{
  "n_head": 8,
  "d_mlp": 1024,
  "norm_place": "pre",
  "parallel_block": false,
  "lr_head": 0.00801
}
Each number is 500 + 40 x the weight over the matrix's rms, rounded and kept within 0 to 999. Layers, rows and columns count from 0. Numbers have three digits each.

# q: layer 6 attention query, 256x256, rms 0.0562, rows 217-255, columns 128-191
# k: layer 6 attention key, 256x256, rms 0.0543, rows 217-255, columns 128-191
# v: layer 6 attention value, 256x256, rms 0.0472, rows 192-252, columns 128-191
# o: layer 6 attention output (transposed), 256x256, rms 0.0477, rows 192-252, columns 128-191
q217:512475497521515496438522507479482458502471475498496503472498518524501496493542446455492485489529528463495531554532465458479471548452501542451465488451481464513533495527419592534405481497617476
k217:446439458472461512511473466481480483465522523501566439461473492488447504474546479500489529495478558504469502521540464521476522535541401494546572484464530420514515537528506563485468467480519535
q218:533475483535521487596545541549491562442563544565499525517493515464490469458478489507482424484500522452530465509502574452467505517460498499437523559395545503498479519538469484531549542511507522
k218:543498441513494545543465521515502529559552517538476465533504533545412493440498549546483491481465533540506491527561502476527433552495502467508516501469523511484497498494464525477490508530478500
q219:422511544522458467494490500555463451486534538552516425499533478498458422527480499510498471481520424581474515459540546453524501468500482526475524487475499487499498486461456458430550487492487501
k219:482572502532485461505498498561465489472568517539459505531521469493459509534487530527455555503497487557509532488510543511571534457486487560510540475552531508455544475506577489505490530548517553
q220:546424519532470446519529457505496410459553443490549485486574458551470469514508472445533503544494552508522479500552558473523527492525568469606519505481499484502676489484501452446460502523453517
k220:521446483571550470506499504492499490508545445490499566604485542483466492448484537435567541556496579522533478505570530522494523504509481542474537538527453525494603488550551482510479479557509536
q221:438439455442476472497369536463468515499501448582505545504583540521492476490552487492432489489432528480461536519470538465494493554454506482493495512460501519488449473509531477518516501536473434
k221:465468420468435459563444472442517517609550519566516502532519509542439480582511553519515509527489521504470474505462538503508443479531477474476514538522471444440449497489498458495501553540509566
q222:481504497556465460546496465526508504537522449508498530536495497530447484516511454465513490521493568480507559528496529487499465527503559556508512501465482506467641514500502501521461518541514461
k222:469475536524503483558462480482491495480480454530498508494507526406448489537532529480553522529529561482446494496481554476479521489484529478502533571500463465464587499502554510517538508516511508
q223:501460578423511541547454455498486488535575487508504538542540411509453510485483538559440462518476576497515533539547478525504546476506512535432518437485510479519538481484544525446560551514453506
k223:526502398429529542469430574433557511446474543533438514548500436476483475520461533552484430550551571458513534494548452551531519467434522543508487452457443502523494532545497506543532550499490534
v192:470512468566660560506604490523523584482536419562466510624490527539487581345519622430537400515442557461489543522545421532591565510536478564485570553570468530542372490503515488570507436502550468
o192:528506481564501448422538386493290458541489461484492447476556495511501442518521432499525496491523501564575431408470524521521506521497497543561470552515527524469546498504479467464482563523540517
v193:465487519520573496498522562530483512449506510585503496501542498509519491548462568529475477507513572482528625494549510659592487460478433538548550519408515490511472556662508459565486554645486510
o193:497408478503450555538511474481479452503485459484519489478490450500536418497490496527494495468508480598481478535585559467475485481401523579529456459444517514461426479486583508505473543466488479
v194:477563534468507429495479487461453446492552550568494525556527488578512484546530444565550411509529469513503506486502530618510443599409525533467490503403623528532517455418405607456534562485480501
o194:623508472397526530501569511523548515509542586500548523516480468453603483468439507564498508456463514507516460472530412497450469378553449488427472510508513499509450516458479471530446558480468501
v195:536517577551509491528475447535515436417465499551516532545584572409438526492456574608535507507475519493483475481568532523511593426545492480599553451476458484486552452495492512560501489491427665
o195:431506495513480482488488492481499492494566487488536491480542507466432389485533421542525590468582606496511474538558451507482499537587546582564539427517494496473567500463471588463475459468508504
v196:626555402465439495543450510533517523492436476552421511496507481423451534591466478489554540521497672471538592497468508533555454508569563471530510467479507511573528539570529466521507500448470549
o196:538526532555497582533512457497539507565430494523528447473414406518414469480502586614470437496579510429544497575484557524519550520507491540539581460452509503501559480512517619501522560533510444
v197:566522470526556516407566516523448543526456407501456496460518499439538394472472611418425510542422542433552488522450491486474367363561446614601438484497533523539511487493488471527396570667504537
o197:555563495403512398465529477439479411488546420544504579438557543550474566500515515401531449543568425503520546408483484535516513435471543518502530490487567489511551501509531476507577558462456495
v198:561496533540437493403411504476513491676377479464534455532557537465513495532519539599436457512457606532506538514394476496550454516585523595569617560377470500539607432445584513564586475514529569
o198:433538417468506421510511487559509530469519489481497516486588517525477507536528473472496493486518574498464591516462472461438501638499482425430526549514463451501481493475480497415526489499501453
v199:483520435403450486544467561478538526524423558459558435651509508414438539574507423492451517451437553466413476494546389542536454431496511334535431385483512463507503549499484507486415477509466557
o199:428498414412537459547483529487457547499515474567441526541538543520483501485548537507434517479539556412459489475493490472432518538525526415474483514435520514567438474487533415478504572544529524
v200:558419523485463500462575495466478405349525507422530458446451522585527416436454472423490516466519443432458505560477466543533607511551547501473538531431501446501571523379471432384509530536497465
o200:548414572516547500553626481482544475513515549535473475526474446499609519486465499415456558573419452465455501514517419463529510465542583485466510397534484542519587496501472508519489500431503556
v201:502488575512452520484519501444505445426506502471506452442476458427578402535508601595462449514482460572601370539485559551441574448385497493600465394587503469474544486484574572507451514442532577
o201:470526474521498448503432568453479490485512446557526430497525546508510513475529497473524529519526512565465545548509480413513484570468502493494478416523458452556458479494516537519517404437521545
v202:470483514480539514475464500463537512575510582436427577534543461560541449532494443499533403532528553536567409437512499441493486573548549536461460358531509583543484567534509481586447474447496521
o202:566550603465495566518503560516535544481464500484505501495487458448578485459476478560470394480506441515558466512496545510493580504440469444499466485454531488518468486514493518542508486553468559
v203:442540481414538561450548524504457537485503501462527451451496498608545477598545499497461490501519488559575533504429467518558601513516502579498508550529485466531492552541512496552499458426535511
o203:591559491507477558452478573491531483504485501477525482505407554495495494513554479487539506506457495545525484494511467444486459603456455410500444559511437493511449514447500432479519477518487523
v204:350469509529552469512497452509513554517490433516517494540505520622469538537491544535519513514476515507508502441512487490592498447481519597502514437535422447443597481427429504393560474527458426
o204:435342475479480521566466538539623493529543557516491477507489485557466455492478467482503567520477559522477507451551465459476446542568479466537561438511439468496497538461516375435538460501506400
v205:516505457519391546504538511476493432684517491474548364424548520593490598567472513423569521497528679498437466488530387480474488534682512483496560471509472495410461546549454361443475441469462431
o205:487460542466477536617508519489570523514501488464538500511448462530501479466529529519464438478474490437476517516614471524525487557515410395519544510442509471474400487530528445546580452500527564
v206:383404515499513488510471566485528472418469485514488522471523507532485554538529388466442495463490487537419502531538521349490553533431508516399495461468413537462412498494549472477515530422584549
o206:505506481564508485478515473549452470487493454572483460441544497492474484508408482493536449527509476497459527486547590495527479551437546458489497489525497470481457543508491487487385463611519557
v207:568483460503405523420489537508485544417592566476445573517516521525512531511495580407463463474551396538488577409462469544478595430527516544528497470523523477450517512548534426506507422525583470
o207:550560618544490528416477458506456464567566526485488541502468410465466504508530498471455430478489434450470515460506449551522543449536476368503488520453436518515543470509481522453551533529488518
v208:443466621571530444495557529486429518432462520515511512520500478594557504446476520502481485453483638442404452594496504526442562525403542548465481565422491520493581520391446470602528592539532585
o208:487450491452533479532531527544474462400506527413515532474524511562545499493480416435551544549480520584478449496541522516543489522505613513513512456515458508482522556457503472511516493491448513
v209:509559503493500462512536496529450398540535504502493468428493408529433453630510469491528670454488517496425604428500551550470389515514497624558415581476533490495577442598542493414503471489535531
o209:493578516458476541521557567545588479492564518469548503541428446543422575452547527543575548482478568511521513482562401548508478452494419490543531479468530510514492472448511583474549479472478468
v210:425473521516491517535494530513459523555554558415543637541509508531449582519530573385486479472511634458536525571387533506441529485519534487427497447487462480441500510574479492621526416523602585
o210:529553439543579510470485421574396526473540495468509525473490496458469499459553490450487426514495584445545463516454527528503448517482592433488487520495450472510511467519471413476488482566456507
v211:456538579539521451539526494519521555303421467538500520476488480442575548497466479446518524538519544438506580477491560489512500499442477481497535548490502449532519527485465428435505441541520562
o211:529568556430506596490534505555493447538460490418492517478526448513560565525468530481450484490439558508466486508589509464564533448533498554481541491495515489536486483441558493449453462502478463
v212:575444374498565449541420479457491628621522450502524529509504454575525477594492499479580598558505482544467556462488538437544419455614426503408518416479448510470441535439467487557422494545416585
o212:488492482445511480486450544479511544501524437544504545449534528498397437496516529543500525505495414451504506524486603482426536536434450503485512549488524476516492541581503543424469478551493428
v213:525476375493518510443404520482541568481499560467468493481557514428524417580511407547444505521471493570599635462520489628539485557508491468546456485463578515593448482553551557669371541432475479
o213:488530524513509565503433550464499576540535451526472510475461454515436488516504472565489500508502501539516533575418503500444516519384372630471492498465491501511457511531510611514523579565523445
v214:456514597539514558506512427443508443532481521524483514499479571612523478526485579539417558496482471506450453521592586486457565518552555446527519499515387458455550455502494518495499473570521576
o214:443460550434496533543439498524464528479540595545454460534482500516497460522496466405495531555450630539495528560524471484507472565591540512503487437537466492530566493490505424456513440489498464
v215:551524438397505510520496543517450412553442516514529436459537477393471460521496480464512548466488477507413525546443430560476496500435542485502457480464513514473477519452507497540510542454518552
o215:397532464402467457395530527490473454477422417436555511479524488502444514515518553557518558474515463503458515520498513522499502523501526529464551383551510523453441466543484573468440492451575525
v216:436481396463426537549510473525566516588474507462461488546434504416528512594491506467564433500599354490533380470447453386555419466456544360477438484515476472546464564566525494469624469347407379
o216:433486494532500546528397475421551467524423483551433476549488521493546575557527587519454465526492503496485507456418478512554523483524555453520470627487509487523482475497575452528458524512468480
v217:506547571447472446449555559607467501509466550523454512519516511502487493618481372523547588510443502484487514545515492609503553550531478590556540540481524493510597531564433480495566505740497644
o217:398511491468487492572560500596545498478550515488498509484491476552432434485472509520477470446521530554506472529504502472455498606501545547425531459508501527455556509458482501475618486443501529
v218:392397560461484455518504553555488419479487484504517466468427487441505467468530398537368569401440481408500502450426464448441551579526532511384440484463487520492437543417506475478447493438533507
o218:468487536579545500519557469495412509484538469529512532413542526561520577552488459508521493510495483418476482432475544552479546529497501495522547544492487502521458453532464510480471535539510537
v219:576515499432501531548488516550520490570592602487483570575536467626520479498558513481525586465483380475440553435500557534484548462613560416468487523514454520426352475487500490544494356385477601
o219:553617570447593523415575472499407513487553563487537502512503559388497570502524527506492448473434476367457477524521511596485487471520516505450442548463507476524462527570466525474475503585482555
v220:406337647543420541523427538493508400438547425559565457483451517472493475393494530606495459465491653475576619569469484527540512534587503588520460467335572503433507548565443491391460567501466426
o220:490390479551522582580550582529622562472559522509548540527400529545594479417480425525608421463477478424513455420557507472467457516481462504578476399403499517503490504475489551532481551483519416
v221:404541674496444443490658420548434569448455532572453550480521434475445520525503529411484522469529481560557456545497501548519549494628498511484467514496572433451530509437479540285536479589478533
o221:498584471411501511536567496544494480475503510518540460514432544491571458495431469531500530447527496553486475452526432476580468465611469542489504483492528510540519552442477449485557563474532500
v222:477522564521483512508525514485492391508490434553529480461519527578467521526461525439551548480472535497442578520539425432498422501479461558517530520474503515461446513496488393505455515589484540
o222:562495512458439490505569546489591439499500461412532492518525454487534500461423482429565529440455503532507472470621522480506470493485472447545537455515492503496441544494517530577521438499529566
v223:444477435471451475527509531563479499481533552364471521508496489527497487468537421450482559506507317506516418558410541476384450485388464536513456422557546553479448421508529580495468556666580542
o223:470518512472495475451547490614507495441518574539474505525552589485479533456532526433526456523532417500504523457427552489529489467504605526409536459531506543508553509523452461571503490549505536
q224:515495498532517505488572492521433555459554428474507498523511530466533462494493530493466491522486542548480523543532593528447495465595504597484521597515480528541588447555525531557543506515587471
k224:487526535499451480478526533554553496507442487491548486511478562494450495470510441505462527471412483492470559494525542505507492521548590495452477486439545502480529548470492534514473484517448512
q225:495476508493576446553579449528403480478569503591562358451612493527593496433591479560626533425588530497522504480591399549464394588534548545448404653559449567450511638510508485499548463494531511
k225:481545508586596416596509495453369518520538450582521503465599409481615540532510506579529525473595508525461447603541472507554514489490471498516497450496582504479520458490431413531497484479495479
q226:574577560474423543395457619528603486501483543433478568614387506506350501491394548486435431619387528583451457664516495495489576416470377465527680553391597381608581376481459619514505533450423539
k226:535504498528497515482541503497523499498550509507512477523520516494496538481529479459495504472527532494552514438485476507470515500475486517487479558478511526476505539509537472475484506539437516
q227:526516466530504504486502456501552536462517492497462482512533491525503460495492528470537512550511511510464427516511509503532538474503513516469494502515551500474540516521527554476542565506506466
k227:549515474505487430549487534463523503534500477534516522463562488433507563539547526512457485498526508476500464605545495475593489442500484509524518502505609497545455409500455513490500482466492438
q228:531460561469533536507578453494554612510485410541519441527511433475516496450478466595494481420521513414484532506505452512457505541528497414471518508507470548486362512518507391508440496492514464
k228:495490509557486479481501521487505553498453542485495541516534501492484493525451514479457483553458509548440522520505508486481477513476469432479552462484492468502502453500512471517525470481570475
q229:518449478503521507473504433445459520520456529508487439440539418510448560501503425491570493407565476407522532449473428490456436560474423401474476519511495527511370584525525403513519476487556455
k229:523544528516515448512509529490459493523479476499492505441534461519530522505560502507529507467522494484469490524509485472529501559489478509501504483525499504508521484492425486498514483472479491
q230:472528504568482391477561488525445497513551450505515483418552524462567436508537518527557501458540522516517524456579496495540461545544566502502464490593523544470491518498520420483492443484550477
k230:524542545697588355495571507463421528487471530567516477501542520489615561480620525539519470436644437465530475503561469501576589500532477537519572444429552563558535506488484413543565476497468487
q231:482527495418511462493473543496516510466477561506514518529511434478524561560540553555501469525506495522534572417514403462525487479506523518539473519469517440532464520493546512490557555518534458
k231:551468506431539500473511517555484484502469598473463434460462484531542503540576502500465435478517543469490503471524495551463539465425472560485532603496420532403483530475405536500477510478459588
q232:518506518488477521500479547514477519524538560501510474553474490513551484494489469553565485546454551511583526496525517536533497515511514511517444448482434482478429496488520542499564556485448486
k232:437512482464476528509490489502470475484513562525480465494593446499522513429467506509485435499552497520464492529521453515538501510430463491504530526509555501422448463529509547490486580494517543
q233:521582498533459488477527530523531467516508529416538498490523432420476476499490442398540461475533528482556483496519500489522509461500488466509519499499502449526544520511458509507475405530455541
k233:492510483516531419500485475525530491536525536429507534482443539501537443501472529541549517533560514480477438469501536444458513524541551497506504546516522554527505459488449485463476475494522502
q234:466484485496485509512549579586485538520504480457562438460470468524494495437513470484459470503511516516529518457479479507476516543477473531478423529505521515548479526535473488513454447469454522
k234:503428541439543570498475491570587525506564492542467510537504492462502533511459415463525488489484523541558498469450496470463485473525527570489504547490453482459469570492554499478487546455519493
q235:480547521525556529513493505593475471526484503414510519481521500505527508523514511496487449467490531506523562491368411528414547540569484599504472469539495527482524509517517477480541509459469436
k235:460539451481492467533482565503528570510465469476482514526423497487509518554451465500442494544478508488507468480474470528478437471470508477503478546493461462539446540486525416486488470436546469
q236:559523528492510478528455518503495531448562542556473514470474477450480509493489563504531439462532543618556465509493489565506531493446492541526426496495573461548479510497505517501517551475466536
k236:532515468465514514472441523481554517513456417452430443494495504484521522534464417585545463489586551554514454457523435494558491413532497509498510557486504468461468464456481509520456519522429463
q237:528471541488524506522468455461439530508537502563525502479442474485447490476561476510521493452515487495565522517410500490486567548485514559509439544489483444491495467472576510517495546564431535
k237:434457489508510495523446495461395529546520516565498503503440470546457508477411525540561464532445428497537481494445490560510485461518501541446481518543435502556505563504489490432503547449484513
q238:525504489480528500415465432513521450529510524473453406524526466471504501536495499584523583481511496481493467587458430551496476443521551546514500504531481478480586512470488482420527524526494487
k238:461524463434504446484501442463448473496468492507523472540466482492500477584463493524515493491470470531477536500445479467510500445506514453523536494568492447557571427509505483477510444437531444
q239:537476467498448415569481508481487536476503480542533534526539502471463467462562523528512502549493548484493507555524508434519509525533503426473488499457453514494587481490525461479484467512517521
k239:483493522557515557475446490478455487529506478489520447480447596520467589458541502448530522502461523515530560520573559517558535508482422498509476436558451513497536522535470574509518519512492435
q240:540467533489414476510467440463595543510517480525460546485458537516455465516536582556429496496511472464491507492562519497505538485493502493524523467505515498526490491514533470479462492527477478
k240:508513563563459499501486506447483464519539466536490495514586523478496433454513474558570520528454493573547526487473544519510497489430520503532492459507422545440535486520456484489504517522513466
q241:499447443477574511477546478399486490542455481597464471537479533540492521531494510539483568533498511479491552580472524512523444411528528503515497452505464505471451543474485479424534566493530505
k241:537434455458456495496484389486430463474418439501488502507523456490542448510543548511536500506496447420551552509423464469513546556544531471513521479508481507489521509496535490484439571525552459
q242:462524509455462512491485489580556479509449526442539460486498443497495564449511466455538418524519562528533510470508522472492530490485447557482530536532523472520467475487501532490478427443542466
k242:491505493480519461526543544589549461502487472444530474507546452444512501490546449529463460494500492522518515447535562454495487511489492492524441464454565505553531507526557412585530479477569506
q243:465495577491515534479516488475523428473558552460489485467490498480519517471482480474511481537453499441510542427529505493498515516476490527499441426528530492484463509528485491509513515458540504
k243:577489475456504622439515519505453425523510475511514437504517482502493486501459514481537540490473526483462499547475449484430417442469456504470449466481494517483524523529509514459529552552500447
q244:557534508570481489504522382478493490461439482517504480512505543550504573471482529524504498558491532539495515514507518495507513406503499439415541491526598466526504463473553552502474394496522526
k244:545553529529472431520517582535510457478414428493508533477566465502476485533584511556472545525481529525508547465592518439466497494459554497518518421467513538614494442527440501536569489479514488
q245:495511530509505483496505424483508612455482463538538542477500454495507547516489512527505471536520528476510500491427520495467549450512504551481564488509517474506510568517496539489564491469468533
k245:469466460490480500461467504514510451526353454489481499488480523420418437537499452568458548516544559577499554531534490444482509452487446505487478548476502477538476462473504476472520513466531469
q246:445485480448541460486478541487514492470472544521568488516494504481486570550520580519547531524515457474483489503544512543533507510521478539554543376515531496472482444527505587522574485518517454
k246:515528470442522449440477451434552473471467517441449506517513450505488456480481526537461505523530427554530512481529617433456463494505517497502509440484443481489533500532510517424479514517493484
q247:482446532504520490530535537551473479524558481590495543475459569494481503435504462560373478508539480537514460521475509491483401507488475539454439491486559545503453500501407473538521568450488514
k247:572522448480424534530491495570512474476523509581499473525425507511474442467542415477523514442454520550510468567423473533482484531451492497449505504519375466407468529536514515543462528493470544
q248:496479574487500545487481519546474489517564492489548522469477445449503503541479480484521503494513538471491523412495530496555509554476497439467472477509522451531584527488421467500444460479520490
k248:491478446438619516502529530528489462486457464493452463535490566510484465570425453467560520513537521493505514480461473509472495449552510601519471560452423554480485493520478504515533472567524500
q249:465483498502493502471537531518482467522498470471484486483544479562509544553505474469544558496504461482452550488471511509440487505552427470549581426551524548496500507513495457477449479480519489
k249:456536492429469586545458513424470520480524532478546474488496535512500503451597469469461596445475513482469514471411550541418517476511484494474486521529459502516517555462530453497514461542515503
q250:461506534553560483545431501511550501536589531485480502522580484488435479552473466522500550471469480569528492511482515528559506507458523466523487556465464537508486495474510476490526535472471472
k250:548442472575468449479462494487435545522566549639497495484546466527492519426509486432447498540530518531488488502535508496485461517472535470472512569525539523510498513464468576531546508453437573
q251:535460520498508578522482472383509610546463464547520490490481480455494407429509529530467468490542478507535538558439435536528483471483489478558498419495502478520530545532473556422566538450444451
k251:540524513436567501541441486476434560509483481545453473497537527490443497500589525593540488480504499484512477538469526470540534496492485496557475501479513500486481443538526528565541528511470449
q252:460523494466512516447489455473439454509413516497469520502515496574542481528533438464502520556505443512473490470447474534496504500523485451564487448535474483503446457498455490521504503447551426
k252:471488504444509537512567438484567488533452479377536491513506489477514551578534449518484486504534546503557496538484488527507508454611493515488505472479476455442461456513601438468566479511428522
q253:493486518497495494524478524481526489498516495402543530484501496526512508529543502432598497506486426455517571455557531435479529499537478519525537456464512461499558488523427466513429448486503513
k253:466494459413475490474559534543480401504512535515542454530492559474490495531529482518484518484479553379429514493534533481542484490552479447492541507545441516419449552483515476478498483517474440
q254:481587542441455472547538486534488565495464558519473490518485480479513517582458551531472466494519536490518448492527530460520506430492476470504546457455479529510551484498555517428562473532470476
k254:525507484501469570389480494539498443482456497510496523495531512501521563438491569493498475510510541505495552503460519476505433490490506535525518456470556439483518567542541518418504532528512490
q255:502558496451464501498478479523538461498482533441506449442543460461532560509528475515514509498467528542507482481506517533469453495456463468530452521489545463446400480520500525512509486527502487
k255:480524506505523530501529499485481506493589539494484469468580461548549512512483492503479445503525452511541481433451558501451468498456465540546499522512455544530560526503501469522547448558473533
v224:498546451442518421390500530480496508485475540474493490545525492478472518499470495546545503529494458491513474499550501493515441495537474459516486491542516496528432481507498489526507516518497561
o224:506490443508540524548452526468471534523527475519463492561510438525515448497460544557514496527455518504505496488434517530500489484475515495498466521446459493526451473473516500475550627524465459
v225:449440522463546516480446453442462509535582555490547511482490504431488414512519467574474508475548441421541438466494589552510492524430520487458483526482460533513604521605522557454526542521538417
o225:453436499491514504518412486491585466507463556488493494502468504508562523554479511525496501520489474503512513540475489419472513464507514432459437429451504492546580488478536522492471501543490472
v226:448441419536442524516500486508526529536544456503533514490562456576582493487476549487508460529503419520478456499491532496523450467494500480499539503511501508499474485488469478524507509486464464
o226:482569492530535503532447568522452516500494499442518519463472461485456493526499497490525511489482536500499498484442510501484494503477530506479534475504452483553443509448494509524520453509501520
v227:507536560555468489464476476528505475508461516546452553480485513468469500479458486435529551561467618439488487490473474492525464485533499507460471504511477538482441520505500498439513507512514493
o227:513432572430544563555549461511498472481490494529483524485537488535528516488448418513540470482494482527484456492511519525495508557554512548546494506487484541503537546511505514485566528538456463
v228:442459440517538513499513514480534498443497545563449549551477580617508485569526474470555524570520513492432559450523575537485473539523478490577482537420494520540443435582460509641530563499529504
o228:538552454482487514562483477467486538474592484491498508470526475490468420495563524544463457557412501569522526509506529508504565473460517531464464477494431514501537504510546566444566523572498460
v229:536461557512471523503475524488507447541545519534541454391514497532532467522483503512487542435532443524434449521453521499473567496492532563492491550480460471494555482503470497462515516475501474
o229:524540530525460427456466520541552512477506566481532461480456489492443534499529455437451481484535534523519479506559497489483522516461533443484478505495482463485498453545513526560446447488577539
v230:404565480546498494514523519512514531417454532531450491584488484445513515514487529515565459574475593449514474482525494524576453470562503464533484411527515486498514519422443535586523487494439545
o230:522514520442536561535551504487434476514500449496503520487540524527538503530480511484488545536439439508398556507517517532492460560550472553500463505490515497484445501554517469463552496480528457
v231:474487483481508486471473474496435549508522528431510491466516491439502448447465437508512497515521514500530469477510508420455377492511503546389499446485464544517534512513533508456493550500527477
o231:521496459475583474509458562452533429470474506498444522492548475538547526533425518544550499476536453526498475486502529526460513488482489491529436555514516487506535551423491550447514539508447462
v232:514518501457555471480512502517463458500511553552430528514508443532476562465484447399574518546454514487465542463546485498479455523570442498425461463471434548470413487476470477505490482512506534
o232:510532488435535511556514452471454501475533482540474475511507461507506499489452527587506482522497466521495446523479525525475486526525558517539445487522436537501555560504468550479574567523465516
v233:487448510468536550484453488495499511526536513499527505435514464552500515521547528522496523444507458556504518464496472509512536515487543536393506499489456521510469507556500476553536478534535431
o233:490438487592484462455442422469506513520541479504500461456471506490515466499467473508476503473506474516567522507533472468541532439533538449506487464516522467497571482495510500490411464526500497
v234:485503468488563503503499487472468495470510517525416549504533501548538520478495540418603519549452509520481523433520519496450490522558505508490495503573538596483453459470569500573446408536496485
o234:509522533506541522527451498464491514560625499500487502507485484465476477479433507575496496549514497458474509541489425547514491498569486496534494445538448508515561556532481510434578508501534475
v235:464513492518444499554443502461537485575497493474540519477482458554469442544510491514421500468524465509494589504535533556514536523519506532473562590452492465536556524525442543446503434408515467
o235:505532479506502539489524484529444470523491530460540462460496503490481551456571479420513508485509533507544472493512460464459460491453449480494494562543500477527507470497527455539453460510509528
v236:511545490493550494519536504504485360528458528417440463505441457537506434568502389538443553551502505533457481491652496469467391513472511517534478516458503572480496502450460534445520470390529458
o236:531550445457501481558518486489507526484524542478513489506562462530501557473583533551552493464462486482491466504506487574481513524466495429510476512504495481534440576510500511522583584548485512
v237:552489476478514494468515473519494485512469525516474564568497513446467476501487528408573501544463552467507487476547510524496523492446469422428430496537480535485484485574476465452475486474492475
o237:507458538468464544587530492485569546512480447542433471535468507497619471492515534531501490527521523443484492531482476476491496532558551529521481425542476524518530570444468500466581535513473504
v238:453438486530462558562474474474511561487517445535496495399528514512482448496522543404499484457490488519458517549487514502467538503454495514535474543444473480466485503495479467525542456486523443
o238:477574538475438513492543507521518480503465520451451475476495545484566548485431481355468485565497539509477542490542506464470509505521552492424493459523504488483575435495521480507451440487514504
v239:487466480561481526481489495526493489603489533464549407513463498482542412453447510591494483496527544456511471424470434456516429441484496534520473512522468536476523526417487489483530512502528450
o239:507420551509557449473510512514538493461492547429524533467542488564470554553573435458523500432448493502472478532465468503472521537496502499498510556450474425475487511466513469473483469509519521
v240:510506435534541484464483494509470516506485508525472507536496490488467544452483537450533513533515506488501510417495481491516476475541450492476551495546531544523386504447554476541479481543538511
o240:458456501500566538511458515510428495528526497527495488503493504511521457506422483536568510521445467508491498494464474513511505476517501566531493502478423512511525520469501500434562565504490484
v241:462525486509435522492447442496518510521555501499542499507532494516465489525483561477513387511493521563620480491461487491540498480457504517481499474444453444466490495501471495449495513402489483
o241:572488493529478480458519527511481470495471389546490492511501549468559492486428519409468491516472516434462477444459525438503499448493474425429482528473570468443469493459466455534424516491532524
v242:603517465485497549537521457481523479480483465499513520474472475552471520464501527503523483541519501552554522474484502480487566466549425527553537489512509482532475437468562450505431461495509475
o242:493482502503513509476446470447528542531529502567504506479492493448464473465465534522485488511538488442503501521506473516521539442495523439518503421501475512494528505539470606516530556488517496
v243:442494431516516471482590526475500489544478491473552474538502449571533368529512520517489491468510461515401483506457553539509513486524524518574495551547512472497560493497490495462472512527425507
o243:477610506484488488499526548564520478486529589431453511536471527483511544579495462420484543522495538486508463462503478494423477539478501493487525532505478483543475495514525481530507423497504587
v244:430468506510504513551483474500527490434524493503492527478514517502517539494529537489457463497542520547609538441490501544481480527512490513484543518478513458510473496559515506598537480495570455
o244:522469506528470492454487422442523463516526450535521526431542542504490483490505464468494474495499472514511531525541487492541539434493511497490490487508513476466553510537507546485447476484514540
v245:530458459542481520487526439479529560535461472523529516615509418552498446492496603473530506533539542505547585570534522584533478483524497473489517495481484430515494520494452476528444463502550523
o245:447501499409485541481507455492454491485502519489482477505522524487540477520503475378522482567481528456483517515415500461476477480499537486454513467534456496491545529525542422477539479526513540
v246:499511430484523491471511456512489518466516504484471531572500452499458543462511564494527461547503523475554528471526515536516432459548480469430532457608523506522416493472522509554434469587485553
o246:474405489477580535510435474454434484537578475561495518523502497473524452518423503561539526541474474467499510517408477505518478469522509549524484481496486520501492553475490453448545574497499449
v247:534490460475569515486536541512531465435496490544447513554494478458505475499471527433533518513519599492493530451491453437498478513516495540498447468526536591499471535500530483581464472536536420
o247:469487482545509483548465441474442513527487488504500506533490458452539498517459538573496520506516475487500532501506494542526507501548523522553480399492473536487524502510494565476577531493455528
v248:511493404480531423519502511514493484481488493491466452569465468460516463501517536489477554518501549425516496467554552515512458527568456485470495473565564530504492534423467514501484463528518582
o248:484485518452506537577515482468437446541496484562470522475506503531535484564533572531547532506493487457452521513474458520498474493562565514565540472539460511497538473511523450471538545505486453
v249:447443563460513543559507479472521522566505493473540467487538478517516454574507494523463518460513416579488540519524548631518527558509529488565525579465487436557560484598531509506480399475518438
o249:505589461525451479491476501523565545512517534435555486460469544468562541465592470465473438475543550530587462508464465463458513502446474493440459508525533469539472502498486497500431447483569554
v250:558465509521472469474464522496456469568508527464519459467515451390489443483513501518487529508541573457501450484508513428503425490454508470484421493481495481536530503454458493452496563550481534
o250:471424475442515498516516460518489444443406561474500540513516451538531492552488456522532484515557457491500521499435541505491479536471559476492540487530496517524511527532511543609509523531487466
v251:552459517478513540549481510518496510516564498497537497433516539544504473487515524489477523485481524506541505452480494472467521511485453563441471522491453523474482482513550533465530543446491464
o251:538496473572475451479505482533566452510445502522524514489515516471472504527507479479496480498520536472511487514517483491492520470521516451482512517541533516482579443508474540508398418530506496
v252:464516503518481485478522475518479479584445509483503434514482410471479455458463541511479544505480476490545483457479445463484409527517524540363497460556462566437510534433436460418462532472515455
o252:537505563494578505524538489511432465481500513459510486512519462549543536512470468456582529461457466482468448458524441519441493522552492506556459609507544433493406546487490466488548502510472527